{"num_hidden_layers": 16, "hidden_act": "swiglu", "norm_eps": 1e-05, "attn_scale": 0.125, "init_std_o": 0.0437, "init_std_up": 0.0504, "learning_rate": 0.00898, "decay_fraction": 1.0, "final_lr_fraction": 0.05}
Each number is 128 + 24 x the weight over its row's rms, rounded and kept within 0 to 255. Layers, rows and columns count from 0. Numbers have three digits each. The size before them is the row's rms in percent of the matrix's.

# layer 9 MLP up, 704x256, rms 0.0501, rows 411-444, columns 0-63
098:141101093156149208150113155089152101098110107129105106114161111099137117149129117108165134168083150145154107129164132073120144095131160101143153108115150125109162096111089121121112167137151109
098:155096104128141096119126103107114190124144157133084131084107159127158117169112147171099112162100131129123135098161136148143139081185144139102115130071161109120152136139133092166123145127132121
094:105115084131106143147143138150149118075127163163135150149126147109124121154088072138109104155102138131107094095129172139134139122129157147122140106152127119143115109131134146149130103151074164
095:159116168137131147095132134119112164126133118107114115084130203098123131134138098060143137098152147127115118148095189144118129188143137134118143118148125129128155153149128109125092124106153066
108:109150131155136156158157151129160125147132141104159144161129127145084136139098126114153123153125123129143114122111154125122096125115167117091152101142126114131141141108194096154125123158151192
099:126143119134162159102131117092081124101142150126168095151070161121160134126145162148141095148141108146141131145107185132160179141106108115142152148122150152107107149133146110154129117121116119
098:083086088162146150142100128116109150139103117130126137137130115122085134118140136148118150151153137146126091114113174126164132115114149135153153109090159130141101106175162133089127124119119160
097:125093144108126149131125131173119123117153143135130129150087121153150120115118090150165117119183170139108104097149156154141162169147113110102094117152135141156084183117102111139107141132152136
107:119127127139083150142144138101118112135139126129135154111115126101194126156165161145119145119134140169081127100117135153136156134109156100150117108160140158119101128152103105145110096148155092
101:119112109100094080122097134137113130109108155136172143123146115139132165143132128118129110123155123124174137140176142160130112124154144161125104114159112138180099115127106109103131118117147139
092:129070130109132134152125117170165153111121125100134142114118154109092111123121102120158130152148105157088155111117147127145133088103129137134135103147106121148100150164120105173130146111101138
098:125130090177156175109112149147125095142124145117095110143088109146118128126124154121122121087122152144123116124153108123108120100158139125133175108128145128127141150132141136140147162143140146
108:115135110132153076113141116071110100134123132129132134161103098118110136158116154100119119095093122153133124138142123137141109136126086186142164126107131117143135182152096123112162165137149142
096:136114101131135115178139162158121136153125150161115129139113134110141128108080115153121134146089136112127127118126134132128094124122160139154117150101136115169100114102166120077082152169167133
096:130127132100121110120148126123161150117130130141111152140164085150095086099089139106124134108157127127146125091125122148122134096124115123110118128137131159111096145151182121111108115125138068
096:152153141121121115173098086140130133110152163109129146116143085152092150135139096167144168150145165172114129124135129123105105146138175111069132151131105093155174152113157123160162110146118120
096:136115095113109134101121091124161133115083117119118133151124126117120090098168113121118149131129124131159125102163110177078167109089131129137137115131175134163162071119092133120134111084149130
101:127071156118119136114091136130143122137176120143144123138126115167102108116099137134155127146128115145141133210161147123107120138132142130079102110086139162165085118114163116100173105172149126
098:112169127138156119095137111132113134126144130109105115112095120150146146124122095093126100088153129144082180105146164104159135106112111142127155099156140090139107128145178093129168105127113177
117:129158145126124124178148130129115118089094123106150117095135145138133108094104128150114121097122153127135155113082115150080146155129140130067123157080146160135120097132125148095125163116124133
104:110137168159158149120116188103156128158125123143197133135143144131157105115132151126150169148165135167103170174135138093108117139111168097166111129133095122130102134151152126133162117162141117
098:112100125148127163115094092104126128134159127126113126168177125141129171181104127122136139111119104113137105146142176088132100122136123113085136107116138134084147099116141126134128110094110152
099:137121139164124147137081137112130120143153150154111101123119078129110156143114127131087125121118077086138107130173103154177137123083131115167134147134142122098125111104104130124126146101107132
096:094138146114113106121137155104133087124144139162132117121111140168124173122128150099115163139160113118144142110119147131136129134062191092125121108127093140087112132122158121117163150131131127
098:093143146075119152095150124151133125143094144100152113173103144097120124105092095123096153148126126133118148148127166116160114145096134161130118148120102106137138139156134131115132120102097087
106:153128108106128107081132148135110126162125127110113097136141102136142124107121108147142130142130127112166115125140100157162129156161132092125157113149119164143115114120151087101116141112133111
098:092147154115109138132105115136116135130113152138110108114156082130134152125135129113106109152127106088189120079145123114130125161140144100126138114112104134128093122117135123129125155122144113
096:126150128168126108101110123149111147205151136079129147117106127132138171112136184138106140110100135158165179133104125121120118140153144098114136072110093138106114138170118096147148110131167127
103:137148145170152112110125158154099093112108094107113129107166115151132156123126108075146107152123129129160129135115115152101105095136128143110176104127138179096101120112102145133135120149110094
095:147083151110137168103101156110144103136113151155105102145116136125168115061144101090098145146090114182096130122122120138125098127119152104129129124100129106155132113113135140101138124141152133
095:123155150119123115144110137136140132099119132106153192074057101155101111080135134145125159113137155131132131130148142145101148174156146133065116116145133121080144128109153148155150176073119146
104:137154142181120144154145120115084093180148104176118119162162153152162098103111119117138172176118142135112117113112142136135142135093148128132121152108111139130171083101100124146105164124152114
103:123129116102141154096140101131119165147106147124112190092135141096114103121116127115158124157135149143120145142146133103089182139097116104098109161118180182145116113132148143087131095114166150
099:137103157162057115109114149125120132154141151088118104094128155165140159134117110090173149164147136143128132090156142123099109119119126105130101127123107129062138138169132138107140148145140146
# layer 9 MLP down (transposed), 704x256, rms 0.0504, rows 411-443, columns 0-63
102:099124183136146156142159105151132141153145120127128123144158103136136153136159101145144141173122124116109122132111103098129103134148160165140083152133128155150174137077162138130098119121135128
098:094153123164117110124137135107096113181134129132121184153119132101151080115138142124096117153124145155119116137168126075109127098135171152134085134193174141083152124110142157116158146118112157
094:126164090128092129150131112076115124155131094131154125123104113126157126092119112140137091096138092096151090100153143142132160117101136118141131148091138078117095110133123114106156110146107083
100:116086156137110103144131166110145106141151110136111110132164117156128154143099134158155126100075182119167108120092113155140103163123136124116139138138115123109156113123084156078124145155153112
103:115077117104150133138123097109151095123146147156144108155128154101088145149106173147125137100188121165160132084140145090118112155136130149105161168147109182095105108116165090109159162118135129
101:112120143117130125114130136117120132098135174107163110196143125123161144141128109133114085135116068146129109142130141128125150192105141133154105158136111133116181121117118145151176139128106114
100:124129093110118136101146091175135129132107111127118187107141122166141121113118168159081114112138172174107107115124133141137123123124177136094145098113140115141109138147092121104100134126141095
099:090102130126132085111158128146143132127145093158157166134122115156151136094159099100144157188129120105104113135127153097147143133066130090082172129099128162165127135152103105061149095124135157
104:121135124140124108202123093105115138145114104171115132123050125108119126137137113108111128091088176096090142113165126091129134122143142145149163152134118114156167106126117141142146108145105154
098:103131166140169099156099092132101148142127110142184092133121116163140139143126135080122171148092123158151107163179091132099100128159105133114149138151124140105160093129100097138119123118138139
092:075152105099137148162135145132155123127177132075146133125124125098122134146135170136107165111147114125125115104142119140078103091135100095156118124128148062103114141126083101132105141114136107
107:132088124137160141123182125119143119086121103180164138168098142120131127137138103126111149155143196132087112172149134113157160127122143123156109138087128149120156168142122121123126122169100185
103:130124139157132106137095106091127128134156121130099120110115114122156090096097124149128151111121138123073137170057091129152152159107120138145144120152113133122124107150116102111178126135163102
096:167127135056147137115128133175119121131108135093132174115102110135125118147133134126091140121133088142142101113138130105124172116153135121166131134115142131128131118150135132115153153104104103
097:104123128089157126135075168141148100127141098115133122117143115163157141135129116126106141108148148157142112136140190163133147152126125115077151103158146148095107138177189108104120093118129097
098:090124143117159142128125129149157071160132115108133168131147123134120130125096121159152157144159139094111148092126170119116122139113111119118127095120156127148130110111155104192138115109139149
094:121068141096125125144103122148169108161137091101078138125070120122140113116150141120148096126154121118144132115112148144119150133125162174097146123141151121150156110143130110122139098143124145
103:114121096134148097105149111146096114117145113110137131173131122200133120142169105143136086129136093134153147137162107128139113146078142108104113152109104127104100116102096178152158155133144127
098:085109086089134147130116128122100142136163135135113124187085118148110117123158146088110116100108129111118133157130141129143114113106136135130135126130181135176115139117130069141134145132114119
110:103131098120089144136113096129128136103096116118140107114134083095125106118197159102113131075128129140143092133135110104146151128154118146120130120142113135158116132140106117146136121139150123
101:114092156128125143118124148095139114146098136106122087133173101066128155075104098100111111130129153147111158112135121108148087162163151155121148141113128169149098079118123110116125165114094114
103:099120153101107143071132136143139131093078097094140132128125139130067115128183131153129149136159102115130149099138109120125112107156132145119104156175111143127185131111156146131118112082121163
105:140171131150089116130100125170148164143120093138131159142109145106127136157111174141116109156115067117095140169129109141138165152129142171159124133107130165122129117109113113113129104120122137
095:092133148113142154122146152099140108144158141088088134159142178154109103126148147094156142153193149150135122118107156127136121112143166124153162118134132131104117130124137121102098147113143153
097:134156111097104136083123114150114146129108107170094140162128130096146136132097120118102131149160133143161127125103123144114147133114102136155154118144155123117128099130141154142175123149111138
104:166101129145180124130161156119092108088137145122106094129120094127149164137107156093138144146171131129126097115091094131147123147096116142110115126150113163129079112123123128141109122107130118
102:144121107114136125100084166108143121164138156154138146149090130114110168155119125139114166167101148143150113131115124114131135163146111122099107115118106135118139117146091129127120133120133090
096:123075144157160136150109159146187121126116123118089126124112079053163131116105133144157134112108121155140136129096139123140140129118129117148129107114111131122124125171164077094128119130150190
105:142156157153124140144104163086114111124138140134127133131113107147151175117094121131137106146164155100161102136106158149143202150146132098143124145127158133081161135145120141152100135163143086
101:110175148097123110102173146140109112110152134116150137127111122139139133102149135139137120198105145123110124160108123134149165159135138129146156099165122155165116108119097124169110155140129123
098:140144121089131096105120122124157138156120123129107129111182120137130080120098075153124138127118120128121177135118100156123138098109158121135160142138144124132135136144125105132164121110164123
103:116145181114093124114139145096165109137126135127088099180088110148112102141154130119139168182128138144142139165147154137129126167140144126137136141118165166098150131123119119135146152128154151
103:082106085112171140153154113105126115118129156121113164122123116156178104109113157139148104145155156129143163120148141151084127154094111102128153107116119137129103118111169164145141107155141116
# layer 9 MLP gate, 704x256, rms 0.0505, rows 412-444, columns 0-63
099:172111141182136134076087122142077150109139144172157123175105107159087143121062125093092150184133107155147096106144116179106110163132138114097155152108117135139083117123118146132159140083106118
094:158106112121140149129136100151134139083101135140106132115125091115080165095129141148127159157090156160136106146142147129147127156143097158107115096136170109146115142167110109136162149137137149
096:146131141121149137153121139111148139114137128109121115089106159156161132151149119100130143117179148189136119125121153127148144143105105154115143107134122143155115089122131134136095127121144137
108:134112113124124121121143110092133083110107100135115097172134094121124139160141105133129159154183162144085129131094153123160117129082108133129107118129099111165098123152142166113133083153122085
102:185086103110130140116112137134110164138108160152096133097108121126144101145104170162157167157119163143123162119167122114106118126146086114108145103148113104154096115079172134088152083160133145
103:132147129103139096118162140150139124099131107133101206122087092156151127149121147136138144149151169153153138130156130112139156121096101153139158138131138124095121143127139105101092124134102143
102:121158128113119125132093120135122129176161122160099117147128154095109116105147134115147176113116135131115124135153152116126117100120104141147162133133147097087147145157104112076118146142127111
100:118115166177100131140153113133139088151162150141116100094113156164108127166122142112166139159157157160116093089123131143132117153126114144121106104125124108132097105118118147137107103166117131
099:134098073133120088157155137107117147080138158111141123108124095171156147131116127064120095158112137151119165137127158141150118111113119165157109136117116139133156132151141110126134085122120157
089:119123160135156167083092138096173138128105140153145123118081065162120127170118159121163116157122135146120140145155145178119113114144160114102130124162144116091146130140105143168131152107129130
101:142083088129126145132168123119149130155134138158126152176157133136121138129130135135126139165060134156131162133150145167132133101139113164140137162145131133113101137108116167130159139151098128
107:123162123146142143109163139114132082123120140085104148098087119160097121128103148120128173133140149155118115125123119138124103154116100131089114167156141137080137098125155147102147115139121114
096:113074110139130122111168130148122144124146104104123135132095139077082127149137108118124181159109157150152141105133150107143138154115131113108126112153173141145088124111112121141132115081131100
100:140097106128090117140125138155170163154075118133109175134097150094124107110104110085110125122142125105099100139151129193070111135109176125124144161126164121118134108102105133148112086135176164
100:105129139119114152127137100177175131161124128141124114086181135083111114119130162105164133135095161110105118124121147111092117122130155170136071111116141067092123125138147159144121140095110111
098:108109178149089104104157149125111134141147152105158129168129134099079157161108133130124118120104158138136125147132128122122135142175130102092102129125116115103125148142120153118148150118155102
104:106175119109112103122118126162133138133117167134160121098153101103152153129084130083129093085130134144133124113138149155108164106146140083154122168107103151098126177138136152139101107161138145
095:075156123152128150086125152115108155115143134115156099136098104100116120133109157109140140148141153133151134157145176096150135154150136124102161113131137141142135133122111131107127097147121121
110:115154115125172146103124140126125116170129122161150139146147119162146163167136153108139139152130137161133114126132107105174129135127145159111129118105136128131117117132150138130110138123127143
101:136133109135150138103142083147107125142120164112078139147110135131119108149121078153115121108146133169172121086127105143124116130163123149086130092172157124098133122117097148190118095131134122
104:140109132137120102162141077143178120171082103110145126108081109147083150117137096110139169158130143128141148068106083157130134152092093163129136112095107118172139135089162144110145135164095122
096:083091084153140155142121086129145177121184158135147095115153129169147122123131130093104138165082102150143132101078150119107117088139116123107107176125125104126171149150147141136127120106146102
099:114115119160098133124142122110100130158088106146102125116111121106145119141138080160121099105076124131106114089149112133142092130159114165116121149102120091137133158114115123110068144168114135
098:159139147109127108153154112101139129192116158150126136124131154117110132150125148126123141117127120093108145146083162131126109108154134112114166149132130123103155131135090096142115129104094152
106:123174120138102149153136118121102141136068122143113133142114094109093137148133145123123141091166148142117124079108152124137121114097112178110134108127141130103094124150123154189104148146100183
097:090122133102135156150131140131088134121104135074093113139190108125145161141156109109152111119150108131136155131097127133141112118131145125141112153155145132109138126122115138128096129132101127
099:113158103145176140157152108133163123169165114118105104148143115048114104088134115098147135154139152121129085064128136147169152199133095108089129123122126193138113075130111179127120109093139116
105:164113089134127148137141103137173108139134121145133122129114150101147118110187129118150133116132145099115173138097127127135128101153132135160084134093146069105136176148091165104116118141127155
100:167080166155121161142114150160088139150126160131115131120130140111142104128135151126119114124136122172118093121165124120142119151115123138111132123111096111119075099122133145090116165163095152
093:148129111104141134143124150117141097114135153133116118105123108107150100132149144085135106174151155149148121097132089141128118092147131133180141152070100124182110090128120136098145128166119101
106:120156169103068108104131134116173138130119119117140156160154140098103127136158128116092142105151110108142177082119096129122146104109115145100185139139092153138128102126127139090112121115135151
100:144095147146126121140148155166135139152103161120142108124150134143113164133102187077110132088119159143183128102135097126117124136108130132144170095148141104133163089156108135125141143085118094
103:122113076106107149147140119112069112131157109097122134172139165104139151143106135106082145106153124112129135119134154128172140156082117134149145145166087104106110124131164102144102132094127078